python train.py --n_layer=13 --d_model=128 --n_head=4 --n_kv_head=4 --head_dim=32 --d_mlp=512 --vocab_size=8192 --activation="tanh_gelu" --norm="layernorm" --norm_place="pre" --norm_eps=1e-05 --positions="learned" --qk_norm=false --attn_scale=0.177 --bias="all" --tie_embeddings=true --parallel_block=false --init="uniform" --init_std_qkv=0.0531 --init_std_o=0.0 --init_std_up=0.0531 --init_std_down=0.0 --optimizer="soap_variant" --lr=0.0057 --beta1=0.95 --beta2=0.98 --weight_decay=0.084 --lr_head=0.0109 --grad_clip=2.0 --warmup_steps=200 --schedule="cos" --final_lr_fraction=0.03 --batch_tokens=32768 --seq_len=512 --doc_mask=false --train_tokens=114400000 --steps=3492 --dataset="wikipedia_en"
Each number is 128 + 32 x the weight over its row's rms, rounded and kept within 0 to 255. Layers, rows and columns count from 0. Numbers have three digits each. The size before them is the row's rms in percent of the matrix's.

# down: layer 8 MLP down (transposed), 512x128, rms 0.139, rows 167-219, columns 0-127
# up: layer 8 MLP up, 512x128, rms 0.146, rows 168-219, columns 0-127
down167 105:087140136151000076089078071139080113143156138157147119079104136139154178146131080107128148177097143139068133160184124089087126138076106145134131111167182173116183134112145167097086130101135100159087151137143097153128132113080119133157122126197153127143142174115161127111140080080078176057117160163149156088114108108136100090120178172140109105090145105112121139152160122136097121125143
up168 102:125076167106081164173174132147138124181162118075167120150115095203107133149139101133124113160135126135107083174140070137106137164085117116184134176143134112170128120152136109119124108111136142182148087124084165105162169114131127184157148131100121121119140068179078160111087076162121089105137119062100130146166076118104055109144148185092111163138118087175142136179152152084183113162058
down168 107:102158061127154089138122184135108137140194189064061154147090087089126091160128171131113105094129137109100120092120090149128128171121133155123102147173137132119173057087147099130127114134133180156131087168167117101150130146065144160123123158126088144108131156069147109140091108157104162089094085141107105146149115157091059120129047134168137119119143178141131110031118101135170126091181
up169 088:115151123130160086155111114205159188140116098142121116153117134112065157112117094113125147148086188133058151179152095131162111128114203125077140145122097092084160198122137095099146165136126146095096147178153175126181106130124166096099181142127095140177121130021089122090119112138109082143170141130146113124125133125138168122128181142099130160069169117104041143126096170107129157115120
down169 086:126134158094132046141113100090100114178100126086157102156163083061158141135133147121146145085108116139126152107096116077172111151113186120119175131104128081164143175085124152084100157145158092103149184060074105151082145116141140136119153093131142125116139118075220129117088146145110141209093123136151138170138073129186110112119149178069173183124118096110111152151109143116077097120083
up170 104:108116123090108155108090134106134149099147142122152127226141153114128092112163090111126123133152149121179077141157177165104110176130187146108110135119144068122101132101138072127097148169122078194150167215147082161200095159149147186120154070193116096098141114155195142181143146133132077117063127109145077130131136132105131120154157094150134145098142107137125089121165166132147161121194
down170 093:153083150178135058102121094137160100151096152120161172131216169169072110107111150092111126127179047160145185131163134110139160185105161123162163123103121148125134099092123119180164120094123130127098124074153090090099134045103145134173146101094155141119175148095082150128099104161153110166101118191070123126124099146131147108112153098074181088173143110125141179104157125146116100155093
up171 098:095129179048194116168096169125107091112115121126164190143154128087050134153163119146120107107107136081145139076101131138144122149125135141164191141146120138107186087080143145100078209100126152117146155067171125161146132153100118087117146140075174141135107100165065125148108118113121103108118175173147129120046102143092071094102107088117137072146130152110129158157160156131112119121061
down171 115:106122125181137128137098157142165155130130084172116069131139060189186116131104090090073177144156174161092122166100137119076153105120135153153108078112099150143106163148115175141102077138144120118144079173109152151158136150156082172097098150166079097144169138157125167126069143100089113150162046139204136163168163159157146101107152183135110130127086088084125129114148107163194128139154
up172 100:121191161180135132143128141071060150065134167124126123062193132112107119078148118138061149129161110157132145133177153155114127105154131199152141122080105137165197176121098098128114142071131103126111141164075140126129130173071084110152132106108153091173119080151197160161093116131083092092132041121149139134137114105123127112125163127050134170127135173113162125158145143114149095109167
down172 104:120143109091105131102140075150169066123136164081126097071132185075142135071107172094136134096118184168142116132122113130102103060141097145144152123169090114122106078162148146170145187124117179132202137129162147134028156105147158144140104093157181179095154132117160088154134129115138128176161173157156139153132163133102128147141139152187114139148087121109109167150115107026115098092116
up173 088:091078159125150141140146119124106146136200173118129110160123093121076172137123119162148063062165138199163122152082157180135205152096125155136092106084152074095090095091125118123136116171136094116102126171162146123109132095127207158164132134166113112171072108106141152146120126107099110059164120098101085124096188101175154135103125113052115114163107170102109147159095088158151130123168
down173 089:148109139130095192093083141184169115134134115050141097122136098145134177099139166129125117116132173130127149147120150144146109194152185118132144175144161093147089156075109151135208132130106089109137044060133202155161109135136122153130171168112119138101124158122122144148128205129109124142060058148164141130113096126103154133094092086167116110174089133118129158135088080163099127111055
up174 102:079097123075111070128179077126169109123129107146160101183119138129100119140116082187068136163151170101149100122132188129128187118107130200123094120131136094155159119123223120129194175097120105113108140153079150142065170153098142122114140124134122055171090109172120147130155116156073143109184190144153102119175153116141154119115124120102105065121130148089090135144169105176114115141169
down174 098:156180088163149189167117112107128170127125086099118171106130133138115106187046184124126111076122098100094116138100097061186156151098118176087105119110179131119136110147072129121101113118191101122100148165126093109125155128154094105098196159105230158139138158166115140096110112138133141164105085118122107122058123060149107124134163083188133078146129141118133113125087122155173126085113
up175 102:109129177108184143087127102151123152151135093159166090156107165120099149161096103201117192055068161205102160089105146173075117154124176143094057117103149080135128174089106175151139101126075100118147137187131182073105148121123119098130137150172151058157120125138148150150097151119160109163057174159138119146166069108095129120108125137141123183156133137156133148137124143149128149135157
down175 093:119086150137130139153174142145097088084081087097144131063187125105108180090151114131113148161140120120118121116130170130145110092112092169206098077140139090164084106128126069105162159093147186152076119114142206141182094121102167151145097143056105145155107124097127139127138088079065117114122143122125112150191123102120088076163115073212103104174156116129123162143122150088145102118168
up176 100:160121153149118169096104161081100093126174132117113035105136113152066143132172105120082165100132162094113078112072065090137139145169137107126153149166089115156152207146112114093160163126141119147169173090114128160140074129099138039132135126164083199123105115178099093126107128129144151143150104141168052137153077143139184134111138112168135114113107190114121071157156152117111123156104
down176 109:087141123155145143157078182118065136156119120144085172139100126162114064205146123146142113156114166179117147139143104181167094082119138156164077136123174165149164099162162167163081120128093157125147180148157086154133118159070117148143102096136105092098104083133175087148102138113141071138110152060120163136147155124188051120143146189142150127169123144165126180145088118166176153103164
up177 091:136112084104109110154126149158116095118097128136106110172158092148109126068129177165126158157113109116167167113125107109126104178139118131110139150110111089136094113133105065160150121142101113092158134133161165121190175163099067176137081089147127132119065141172141101167060100145102127110054123079145096150130142157164080055173125091134178172104161102145187201180128111180174141145072
down177 099:068080170064191094139142101173124138089102130095119124141164146131108047123099152119202133178093074092208130038084111137189142121165084099190144095098105147132146125135104158178117134167198078144108146132104122152084128123185169144103131144113182117131112123116101138145158128120155139150126119169139085140160136142078138063090127099133159097113129101127092140091110144106133117125129
up178 112:174148122119165099132155080121134140117144168127158157130135128068148154147151104100134133087071138148152170166146170112115140090145128109154082179148161107119141080105175125109168147166160122113160140159108130085077136089192087117127173151102211140128104175110104139124099134128117074075094152178122185107089164073075208131101172104124086106120118092099077091097049148113102156156108
down178 117:095161112139021114140160060132111139179227104131109158120155119139146130145186148111122113126133163147177197140107105171143058152120142103144142129184105116135123135166136122101131162050147109105124134151108109084112095104086082109164164143121138102125146149079115097101112182117114153087102170175121132086142152151106120154124127129098166129098160090148092113126085048143151079155190
up179 108:133141084131170132143133119213088105151125170128125146158092132114119112093139103111122155123108168112078112177138130100134127101178151137103091115125145146139184118139112112115127170191103104211151170092107044093110165136115111116190129143212082123142137136135096109134145077111091171135121067101154103154111055153099082081089150123169071133139159127150121160187148139063156114175156
down179 112:159180161104122138138182150155146081128101111154125095111130100126161154119151092087112114169084184179174134110059133210140176119126167166108146134131120147182121185076095128110115120147111149132139070120109165143111173072121094116117124089134109152200122130182071111154080159081172111148131114110123148197090152177148127117123110050090128110147089103071137121102129084179166121118100
up180 113:151114140103144206113156172140120081164212142118177129089175129146101118134146135138073093119119090151117150127068123100175092116136100115054133152091160098193180148081192137104101163134165084130177150113145152125165080158170106125166114128164139192086119132101164157127158138139163142186118168173089119061156138135083086099148160117156094095126118133156120096162116145134136113067146
down180 121:136149159110190157078074134145174128149069150131127104155084111093160103155115076065141107134152134153113175116112123067109130160163162114099137152088110115069121142091119099153149151106114096112111113098102127115133082084108189165087143156076180147114146068153141163108156174163096085142175042116130099118116163112113151113128111168151130144070107181173069153178164154064160148137116
up181 098:135087106145114133112145103014128117112179163176187105153141129126136135108123118160078082196091135154125094176132124166132116185170107097138061107091101157155125145148105123151164125124092152125131141128137123143108140106062145131152153155097132190175135110223145147194156176137082087157130075112083127117089157119125080073104129157090144149103149134159180159141143168162149136162125
down181 096:157205140205143043122114129163103152199117119061140131128151143145112074162147169154158157101106195139124143084151131110114088206128133109158098116125123144169107120114125166105074093124177088112117125136172152101155092120135112074088111119108141113086119163122127136130073117132200195075168114177135124127106116174103068122129137174169127143116125140124162085156091079145122102097105
up182 090:150069152113137140108149142178193109107132133118088108133115061102191090049093149141146092169112071091159193157089076123120128208078153100112115135082163152189141157130146098099170125131218076135112142149114121110141080151136168127135116083097140131145133100093083136128131107116144140060139117101094117108097157103147074097195115167100124099113133167129095086136109106097126152126145
down182 092:157102138115119143105139130100089156110162130144173129141106118104209119053089135152162152188125084136140149129139151097069158140094173094120077089125176165138135157136066080125106163082108129093095093092179100143168094123039181134122121166142108091103171138149142122108045163127137131157170113108200126174137118081139147083183123184129124117130081175163117143131154148154134134111151
up183 102:176127145137186104076151119116105125180103082070159087157157061135153082161199068195189117109113088126164145104109123126105126095120142162141192163145123139111123089134106131129153118155102107152137102134140138101119089120140130133123125088151047125167097136051108101140117101156079088184133145161152147081168141184116096057098137167144084170141158159117097181156141110157112099154120
down183 103:136131094156104144103162130111096123114130137098086087171133137139107150136185169102139092135150135055130140123116056120088176210183177130120147108113178118133099130125094138190127070157150110112040136115154107123102086107153194106159131138124175179051123147079113130136121100142148119155144094139174087119098079100102094147147108122110128139079148160124103110124060035137171143115122
up184 087:129143107120125135128149146073171123191122076112113150072121084163090116172140093185134142124133098144043119088104099154195138115142146057130125132126142142144174095146107120118146080158083098139087108150143128107111154121130104113176047078107102040128093105099127137096099142116121125171163120221098104142127083109107131143102112201087121111093130148114139088086086091177161135093110
down184 083:124153173147088132164117183145138116189074144131133132153126162126156135098136160079092082169184118170144104102104185126123112170133161125174115075117155191077134189080129121155181168131127110118129164128110111119129091112159173112113094121088131173105209127121180163143138127109098106088116097119140213109152147149173175142155104133159137098120153065151136112177163145131133099101033
up185 101:095086132218174093077110095149116110132124076062126113152145082209108154114178153088098095126161151119128162092168067166092103123123100132104144109096137133126233109106194128160107158106138126102147120147109139133109137150178094072165117151142119151106098139148125147175154099128127186126178102088140180137154122098102139184105122102075136165106092120094070102112094142107109162107133
down185 099:146078121078114089099147117107160088165100144149174119216112192118138192144177080092102128108093136158062169123106114070138167126107185111069140149155089124180140086112165126110127128167128077165143114198122187105159134132109139139155174157148107104140104112172177169122175134049194165107175140172114156119128150089130114116117121150075149092128128086124088123124126132129128105127135
up186 090:107052105081155175117085143101067151174110135162125144122106122114102160136159136165120113049107098123115074123116128120106123097093125130167095114157144154146210117182097120148092124194155122107082192154117149131144111105205113118095105149197094110095114159137126134157093141148166150154122131165156074074165155184109178104136141120204104123077127098093109163151144130147153125062111
down186 090:138144118218153099116095118118140128099173176099138134104113115138118098095147190171107138165144156084079151092188097161188077107151160118127115113144088158133077083188118095114134128064165093138169102146121119116112125145121129161108182124130167099143179125089165115171101187217136161105103127132108155160073093130165117128090143137159098082149100124040155167166140114116097139134093
up187 105:188148169166096143102145167065145160127151177127091130146173204115122094124166130125109102145098129100106147138101121070150106135105137136150080147102153120087127118211156146184127176128123127162182160097182108117126157184134127135142079129143192137182096093161099126138126106133093141083095089134114142145086165138173158149121183090136095086025170080132108122098120124148148104119187
down187 113:144148191127127080152146113084103119150111186148092089112135150145162109175087145134157160141140119099154067125129172205127164185161113115084148099137170166100076108179132131083160079089115132122129139138127156158118131200124142132083135124164144154086064149117103065111153078137142157118170185127059163081132160145123139152167156102157103081174106185112132142203117134124106118122175
up188 126:116110133096083196076141096093097112124138121129184106138190085105178104155087169132149183083170160080085098179106135169148119133112056124130131143061146125140131110095147154134141107137116169097129143127136143108118132133153146073136108122119152173151143138158207193175129096153119164121146137144047099160143097140141120123178075119103091180135133132074133120117094144084159204146064
down188 135:127165140168135117122135097119177107133099118169115153134204129134127185160138166101180164061099070146204072115161161070128083114123095107176147122081133087117035161079104124096150087137170134128125104148098130140175129134154091121148066152128145134159151166135117103106102115145104093171079157175117103114123121129126179117149125075100123125104115082094068128101085195129141105182145
up189 104:120084149094247183143079119089171149126128121120160121120137126112119159109126142188138146110143110122125163131130124119134135116163125163069153167107174172098081110154179083112130125184120077146116161174113124141192106209114121140161181139136165105104106138155177120096136117115124103147112138118037068096110142147101117202144155110153142152106156158145135073127098157074167166108170
down189 116:121116158158060125160109123157155200121057110128102136199178181124101100196152137115082147129113152146158113115099105172132063105087117144141138186161147119077130114113136073149098114111116156089157132102090210108212085133114126160101118126175056154113122147134154109131114113150117103085159161161153098089116109073147093120135153112150168148146106134160142145050123119125154113069121
up190 086:177087152068153152171150124132104134098117118056091130154147097122094160164099101197135138101158205167129113181137130094181168159105103119165108135072165081121127108095064152133121120153118076149121186112049122150098093085177121133127120143193124141150143114133108134135133116144117151148203081095123131130133147143121156174129181128134118131035153156079159143150115120135167174079141
down190 088:110127148193173155104109153176139112109145139089117139126105113108123119146131156123110112148110060111075135153138102094142083114101169143133072115155184079127174153118178114093155163116130197100202077172129098129123134103076101195089175107074098146070092123124123147147114110130177141096077091095126148147141124181168143148064071094161189112124155138139107206115164118108130108088123
up191 087:096123150201117108124113133120105118100157175130065098151116117148108132137230122113119169128160136121096116092136091190137127064051146123202081142158163156122117096141125190146156141151135120208093151079128172162123148138142133128145108119143086105186173133106161128126129118144134089131169202090151050204102136177107107123087089141168112127103120149154120123124117140150157098130166
down191 086:101116102081135163152150137098139150198102152104114135135131129097128159140084140129166161156124157136129115156070073079138151132142153070108123151132109194156122115167150102114112089147029091140071149104158108138102165163147122066181153110081140187159103117146191090125134207121170063133149128150103175140128108113124153133055112139185174104139134155099098147151140091155080161093150
up192 107:175138168171090079091151195061110107093151127110086135075074096192142133124178143141164130123171089068094139091129175154097140155118183116124152113124077101115085095163121138106116126122107074091123107160146128117157069183212043134158161142157118154112074145201096092167113077108165104076134125100088174104133112123147142124146121137120137144115130142159087124108123150134114118140126
down192 094:168098093146069087149147170069107165160104101159136153175150146147142128154048121109123123122136152169068126086100118110081126166118185098115120132117170147105091171154135170181135147075096087134109149120117098089134197105131085075091173093088161167094113169157132111104113159131143118131172096133105150164113182047115106112056128214118135141158101096100135126104129132148140082125103
up193 101:100189124181131109092127113133181091157144082119133121173118155111125154173122142154099140214087112145116141120074123133099128095116135110134074052128132154103157163112144196146146091157154184131102173147114147154146142104116199083173182075158134117112135165178088119118143139145192123138186084178117157158122108131091167158118141126053114119179180125114146090181151165127107159130089
down193 086:142129140100122123093068163105163103094159117131134089124104125068099096098085095064125077153126162112155158119088109034124134119149125174084091113121119147094135108130161178146091155110160154142175132151161176071144137174093125184131133150112157183110157129138114120167079168139088079148130074141109178128116136121056109121148113094134089146089165151089104138123127149037164098167067
up194 095:112133148150121092149143142094120128080127066120173104158119135136118187149115167167114114109184160130089070178170144115122149082084119150116209137129112106157119137126127122123124153158196176139159135121131176138186108063116135068118118133181111173121106134120168109125154137108120152169135179221116138051140164116119173180148109169165109083106196106079146127185096146147130152131174
down194 093:178170142130108101145119188135122142073166115109100102109129200144160120105112135123170165098144167169176080131152099078171210064121086131110128113139121142165151041115172184166155137122112113183130083131126090150140091154078082180131180165094112125101115118082139119150109149143165138141176125122069116139156102116115131117109079112203089114089151091102112106096172111127144123131074
up195 107:122138139137133074143126141097144090160172081121126087150128102114101130145150158151122167130065140075078170141154131114115145086185140099093170105085128175162111117110106107092156125136097149156136152205055176096138100167113114103168133127120150146130129133057116158105154150116176102153100063106119095141156178168127164116066105014190102114161102148113134076099127134081086127117104
down195 108:089166096100134151103176116096173113105105136109157175130113113115198182132121159121145086118119109114180090059129151141147130168127064132123164139109164135119128140121178086110165135168162176152085161048118176109140132160113140166093143124067153072107120120167115127124099146159133109082113022158173095150155095156127111195134119157096101100161090148082127072181155152113101127146134
up196 100:092137090171156167141157161114163079160099138160097119115108133177109170111136082143093105183113135105095148064076133163160147111152130081103081095120155089137157118204163122129184121105193175201200101127106095103076133089138100125140105113129112161131090100114133116074180141145122127117168081139102158137082119105131119094113074177082099129142167173116148093130127151132129210091147
down196 095:138147131074120098204157133152141158176151136159112172075118145068119104123093166124130115139129155171173135136134163104076125165117151136174132150126105225085058132113098147130140141111132119099114135073102132114131119218146135160125100091205158151129144157104093080167065100116128096120100092115090136117105153118124172127086146117202180116142117038120133108099088116085166129140127
up197 088:161102146116156144156157082092115109168075060172110190137121037109136162151181075119117133067083123106079154126154109102112087163155097087135157152135166066165134106165146106116154089158180115175128101160137088148102089080109109144148137120090135132096142182128078113112082127126165187096114121137101182173180100136084118070093096147117100130100152102157138146112128159179125147090122
down197 089:141131126133082126144112035146147142134135159167139103107136093179135114090042144153066110142135143168112096205081124180108126139133146075114122155162178184159130064126159079099080137147118128160149192089090095105141142091139143161113114155095165173110145104096079138145125166134142116109103154139162146140153213117201125146100085126191146120147085123107182130161154127106110127106100
up198 099:159133158131154091174116124127215129135097093084145191122101106142173152186133155121119180132095109181126157067137084105166108142107132099142107179141082107155120137067151152094159129127116137154148194131133136155196137139156124177193114144075121124124174125093123139164123116122111127108104067200121134175075151080188141118168154158063163108152177148112177116162162114118132175120130
down198 095:109143102101124142143125094145070119169147097186114142170131054151096153068100090150107157144118127119054098118172140135109120042128103102135079122164113093139121175110097164135176143120118120143158130116155091162117140142086105109140115154153027059168145150152135122170120154168033106099162138169061080196141133119077150139098074144112126131111114154124116130108173110112142120146131
up199 106:114168148147146119119193182094108173152154118151138127128145149177085075110219129109125136117090193134130092114113136089147155080136097137127095183082134149108177104132114116092200141102067144146201129105112135112104171106064069092182097116103169119109166132117179106098087127083121108138174163114112126184136131101160113066108088129090124124150171183122160142120152178100146129112102
down199 102:131164129154157124100148091120134137161142159160149154094132149158087136162140161047146104145096061120070121151154133108130110174155148142088096137140070190108150155086176099150142107114212104170136143089139146164204121092158081110098117128150129123046145098167108160133160141202198124186063105199135128118130174154104129115126097107116141114111110135147126104096132070138140125138087
up200 100:111161047110124126112190108154158094034144151059120166159168147152170155106094086107169183111115122139119156157089080107152103116106133164126192117104095156202101141098100116134152160134136104099152134193146118107134108130127137101182150107086139085174111134151161104106156086077053149066099153157156162083132120115156101116152131074123083124172109148126114131144114132167114136161179
down200 104:096098093105183071107068101139162116118111182145158123150178143091145165096092117118084088120044162152108103163139104131105091132189143109104157169173134119145183136117144195117118136130166101148116098100124145071135164115149106140043125091113196124091130147113093178128183166148075114099090103103085139076102139157106188129125137114126137150131162089160145158128117178077143143132072
up201 097:163102112093168116112142101151174064179112095157119201139110113182146132117104128132119208124121126117106167142148127141132162148098119152143167123186148077080090120124125172140147138118119170142103175147127108112131095075170123133117086053113033142104134149116127117107086085086222179114112101126178181092124149189135091142093116091087115136079130133129144153178099117135183132139106
down201 084:113081144123140156139090052114162154128134110121117061146194099081121088114143166115151101114067109113136133134140169094111121085122132176139113162153114114199190175126194132137148155125143206141145136120090246161126147164095155125163126145070122148155156135159109163158163143142080132170105128137162110164130157130172130129181132128144100106156134118092138148079132089049087140151115
up202 116:122101123127206160125160150110129125135096059121142088136073141075132111141141117161162155130080167142135155145160107063153165120123105131113056124056122100092106141121109078133106109177095136187141173123108142112072161193112075104193129079170138170102160122090100179156145096154137113086097096120107151145178108177132141150173074102117115107058133114116133115133111195073143116146135
down202 122:121117137123108103187144051200113078107148134120107168108092142101171182097164091104167165111118122119154065070094113121127176132072106168118119096110142102147180102087119059144110224155130090137139139180120143125110137102145159101110132139105130132184146111170094134064124175144140126118113174126141128158152104104158160122057140137184053131144165103180135106100104117120111129183127
up203 088:141080139126154142086116174123121144100162116127171145140106110144136134066105060108132162130182131071141110179120143134190153101083104137080104146176147137143161086111129107084166175114100146103154118132092114092103122132054124143136117178123157081111106128149131104037122077043135138184099128132175134098111146115117149156092100176133069096152168127164071126150113067152076107189125
down203 086:166181134174125171199128160079157140199063172087094133128108139096117121150140153171124166136143067131166103140082141113132117175139149109085177125133119101161095159107101051164131127112115158163118169164123082101139114154119143116129124098186193062139107087164161128134071169099116083152059118131130087124158161139129130108142128126112216179121147148127099117164131175094088137137109
up204 095:090111118143115128113104092070096162142105175137165160106092099154090144081140109197137142155147067071139118123105173099144092133122097076111136157125129150160125082105119141094127091131164163189175144151072113152146163172136149110068156098088171152091108129104190090231129123144124138114090166144134151083097111199113098113155164114113129145155131177053123123106133130123148185186138
down204 100:121147164082148178145174189140133056115108085114113109166122172072101112166092131124074109122161177088177099177142105136119181159123095123114119114072135076118133159149145152179104161179161184076146139130176100150143164129091150149152116105098107162190071110120118123109108158182149100138091130100142089146169114127122073140108129160119108117144133111206133179073077084119084172147126
up205 095:156117151099115115099140116119091169146157093107126129179088086105127145171115176107161127100140078083106179076142163097128109101117148092142096156110187128125137141141117134154124121142129120105087205095132147086103192199136115105148138167125127121112122128085142145108187111121160141142078077134115110077138136144051092139232172093056124086119137129110089152101201112090157164153180
down205 100:157130116110129079117078030110146109127128042137188106137110163098136153118087145169092113157157142079122099124117123121159173181129213134136086136125146130136174150103067143106183150141133107138106161121116067110151094053129182120128157145178131058207135110123139134145145151110153133077152158131106108173101161092140083105101106079158158134118160141106109113137103198132116102128099
up206 104:055107132153140169123173139070112082167089117135116114095112029186064140144134154105149125122114096101155138116125152134163118113067109108099118112151153090099132049139121107163123119124148129136129169107041175162157078134140129111140146150137177146173149084134106126097171127156131167125109130115162155182110131188143158099126129207110105130084117144115215159165085119151131188145127
down206 111:164159073140129100132089144123110141122130163144118134093086122170131135144071189133090179190093091124127125074145185141088171147131102064152104104112166145072068110156150038190114117083103104153168100080124119126157182142111162223098087129131097089130111141137131130133112124116137198106190161100110139175135175103119105149129122162123155111120171116139122151128090084172106143102131
up207 088:130128157160099134209071169134093101112150122148179117096176111173085132071154117103157139105129116134101130110098136128122194117119129143082061106101157146169126130144100174122123098076161169130127118148221121084152113086181138115140111114133128085130171188140116136154080137130128142126124162125113078126119128088161142168064161063079096154137136203150152174199145126096134072118161
down207 077:152073168135102114112131110155176132126164139066083109107210140096125107127124149108223180122138116143127088118148114102112118142099132190141142125160151151103104146122131088141098044128108154088164151119087128097123157151099123154196115117153107151129110121124159079102160147169065159205115075126199140132153123100065151120183126166166173128107108153161091140208097115112126110145112
up208 098:118112149153112149119094127174150120137175214147173134146167100145132137105112128152156166101187093130101178106145066162151095095074096148096185086076106087118115141089094105148142090114140201163081123173166129133135107093139128070113114107173104125100104140083126134097101141120145114140139130100094195140123122135081147198142090080110101124106106167203102088100136110087200095130173
down208 104:215171106168152176110127110190108130109156145118085108189106130136097108143118114110113116180075149139143176082139108077131125093128078139081075078129176116127211082128064135160148129130115137107113115193092113139093123179172140128170129089172163130154158144156099137169129175093102186196164117106132137116089157138076114107106103092147166155170121114106148167104097155114173114111123
up209 103:078099167162127067148099174078115162118114092176162142128076184096111170111115131162144156189091180108117131129155132191116129141081052136129119160152114149121073105168161141172151117149144113128078100192107130124102128117122129130137151078154111137087170201179149135125056171145128147059094137103115164121091041156112132096128124110177113121151140156133133122112098191098164114128131
down209 090:119178125153115160115100156179162123157125128157118089147115135108091155177128137148158112117079055133133121172099157139062157065079157123152204110155103104092135107138138097039100081115115117162138120118114120113150147154109154111165079112048130105132107110131163087118135138078146130068140178099152120080098165126137074153174142171119141129109108186105102176105161119137114061205158
up210 091:168137208125092174120128115161131096128146150120139088102186112158166119147111103128086129111084121121159130117137101086128156142117141132164122159097127138110140104138109210121168073157055120094140128194112125153139103128139076113070121098136068072118129104174135195184143081107123080111106118156108152163137107103205110105167128177098156120138094052194097136128133174066109147151103
down210 101:102130077085184120098115129074154135126127098068108134202109156128165109054080181145147107225130135109162087130086094130100146154142165131144137081117122121149075150107136114075123146111134097170131160075118135128086131100132129179176144118152129068128138107118117116106135205126161173130097128117142108140145089151115158109113136140175145164122189155176220140130146115172055129150156
up211 090:138155114161165050082095094100103080135148107097164116136134138154153094162145120237124160034078118126157124089149145149182148099127178069158178101113160143106135129124105129121147170133118131134178128138156166152107132135108132109142092117104103097113155156150104158114066084145117150146135202138166127172102133081081144077170065095088082142118150114096112169149111079135130090166143
down211 104:133145126121167144153142129191130106120174170171183136127139100119101146115098156104127144166237111127133118208130132079065113070111099145102143112124128114087110099145107068147107155108117114088134152111122130169100146106155116138148154082171171139108152127126106161094170111141153103141096060141201194134107099124129082126128182116099135164126062098186106066091152097151166092117186
up212 105:108102153110130116152215146089149155166137119127070133116112088174125085103156119094095128154134151088037148145159121080126154071149078072142099133133104191101110110088152150122159175149134136128176148132148163102220152134125121099124156137096136148157112107125123133179114126206160156113122151092128068082124129178076087129090105139184165144134058117093144101114099165093147091157123
down212 108:212153071084106116130095173139121125100099131201068098155156097120121203102151118158106156094084110120106094164154124137112079107137206069052109191125162091151131162084079093136136125141134082074146124167119119090120172118095137158171146125092130184135166106081105136102068149148116136134151156185151109142069126183127123144105126138147148127135131125178081126145145094148131132110114
up213 096:156139153162152159106109100127096153147118086063115144111090136166128099149114107145151151078109104134128154173133178086134129137171227167137105174133122139136149169118160085098087046108145091112172163154099158132154145095111102145142059109158138130108136124092138166088183165143140140078072103126117152122130167126078157094127139179115156128106137119126169127156032195080174181134105
down213 103:084114103134172153110101112185151116140139186140110108108063179071108137098099169107110130089126074102182143167069105154119117125180147110099186119139098122085120098149109143109129181124139135146099086147165184151156123125130159087145093187105129072141124187128107156162107147128057100112131125149195112183111129072158155093159114110133085132178118159093082132116057184102180119107128
up214 084:118119167164095152145118074083107155132159129139082152132116059127119119236154133133109166093107134127113116146120135133124187163186148165177113133165107071167144093088157089100151174118116172083126077097109117077096134109118145120121129152168166102177119113145091209086117158219113136185124088121163124098126099149187128076111180147079158136119122114151117122112116133166131104174144
down214 085:217173065079158135148109153115110176117123149121097093097123116118159124169128173107122126090126086097122175162095169126135154144172131124124025149128118122151150130087128129148110133090119146132188108099138160117166118085087147169095090139139134102081074121051101159197113114107175118172109091100129138197120163176141093130139161122130123173120064182146143149117090073122084144147108
up215 105:161098139113151183101127131197168141159111128115114123127145110114185148070160071083140125090117125145095102144125104160175213126136159053056140137124089063152101166143161161100133166148108123154144176081140112114066118098118141113089145107148148103169136090173191126171068091163147153130140132129068100152129189155190143103137138108149153120093101113139122108187140075137117112090100
down215 105:149109175059118194137124127113111111059161095051144145169110147064079141126114100120089127142175135078141155105107174133103133115135159141098164069163078113123148109136118058137106144194153140137141142164153101114093170170157106095128178159092145147099093101142198121116135144155164174091151121091150083110118111118088125070097099170089155161058120108169119143173154090120125092117096
up216 105:097150135162142179150105141184140191151169142093108117162081143173145141157115114133103061098122123074193173167165102100117096142100088170150145098107114157084125116105164091040215124156139163099105138165120166119201109169174139085130137147141093157093117157098127119128123144097104099174176060134098114157105146126078146164156159108125131122156100172160179125129097115149123111073134
down216 104:091140105147154129105161140135137126160119131162076125163165087147130140135085086115131113128082151098154118127123154138125092128074110137171078127115132059133122164091153171045098084184123113105184054129160166131209138090146134102123103149129137120126089101090115079153089109090141149131150079141155139125100132173153184132115174091091111151148070122164223116134104135148052146095186
up217 100:117105112114095140110148135091115085137144090160194122175188099117115118134141125116159120066103137067144168138146171140129173083132132157140083154123125133151135106100093163134153074097156143121119156111114106088068179127179144075199053173140124136121091112107062153101126166157158125166100209123159125108126202178163067098104123042130073133092142133102128141114142155144138141138130
down217 100:125144135129061180144126160141139110066154109123127141135123144123183126088146118139126143033145075136061153157224124155109146152148130077167138104122093105121139141157147091133136117114163061121204061115171099132106146050116131121140154123208124186135117106152159133165137136166092106161116093118077074139101110101137140152127148136117052115145131107135133133100105151111053148149106
up218 085:119076118100136131087107084139130135119146140125100141131094097161160102140152185148144086113102153087140137122119119147122193159145149110182107095129154140084125068136205097175139104137163205113178133095078079105192109128078090106123114085113146104097071073129160150138112143117169154105174097063148113113115121132133118109135118099069147106140060152118183095078133191142143089142205
down218 091:083076128191172172153123095126163153156135089177130109120107124117139129172116192138084151164146064131125149135099111123190089143133161119115118186143174102192147063108113152122111132124123151171151155087094095135103146129120163120073178131151121096038126137104130177145155125064189092102140162179083151146094089138120103156119158124094128132117091118101111122115207115179139143183088
up219 101:076108182102111110149150093145163090122110064101107108096135129178166083184073135174117159040188133165069187092146102062117138148081153132148126136098148112158132114160108138114131108080167131083170159083152159174144123127182120126146080126107130091145117112102124125135140154134130126163150151099078086050153060182101086156151135146147073107142123154183104152128131117117138158123155
down219 086:181108079166134134134098100103124138111127091069118081115135177101156177155111112112113140127087105117069088153157122119152117122112117160145129160134113187156174171063159135127139145120131139147157202132128137135137151075077147125044228066163134129103145084152120195097184064126122093176122077152121175154169113120155166147136080117144154152093122135103164079134157105150127106118105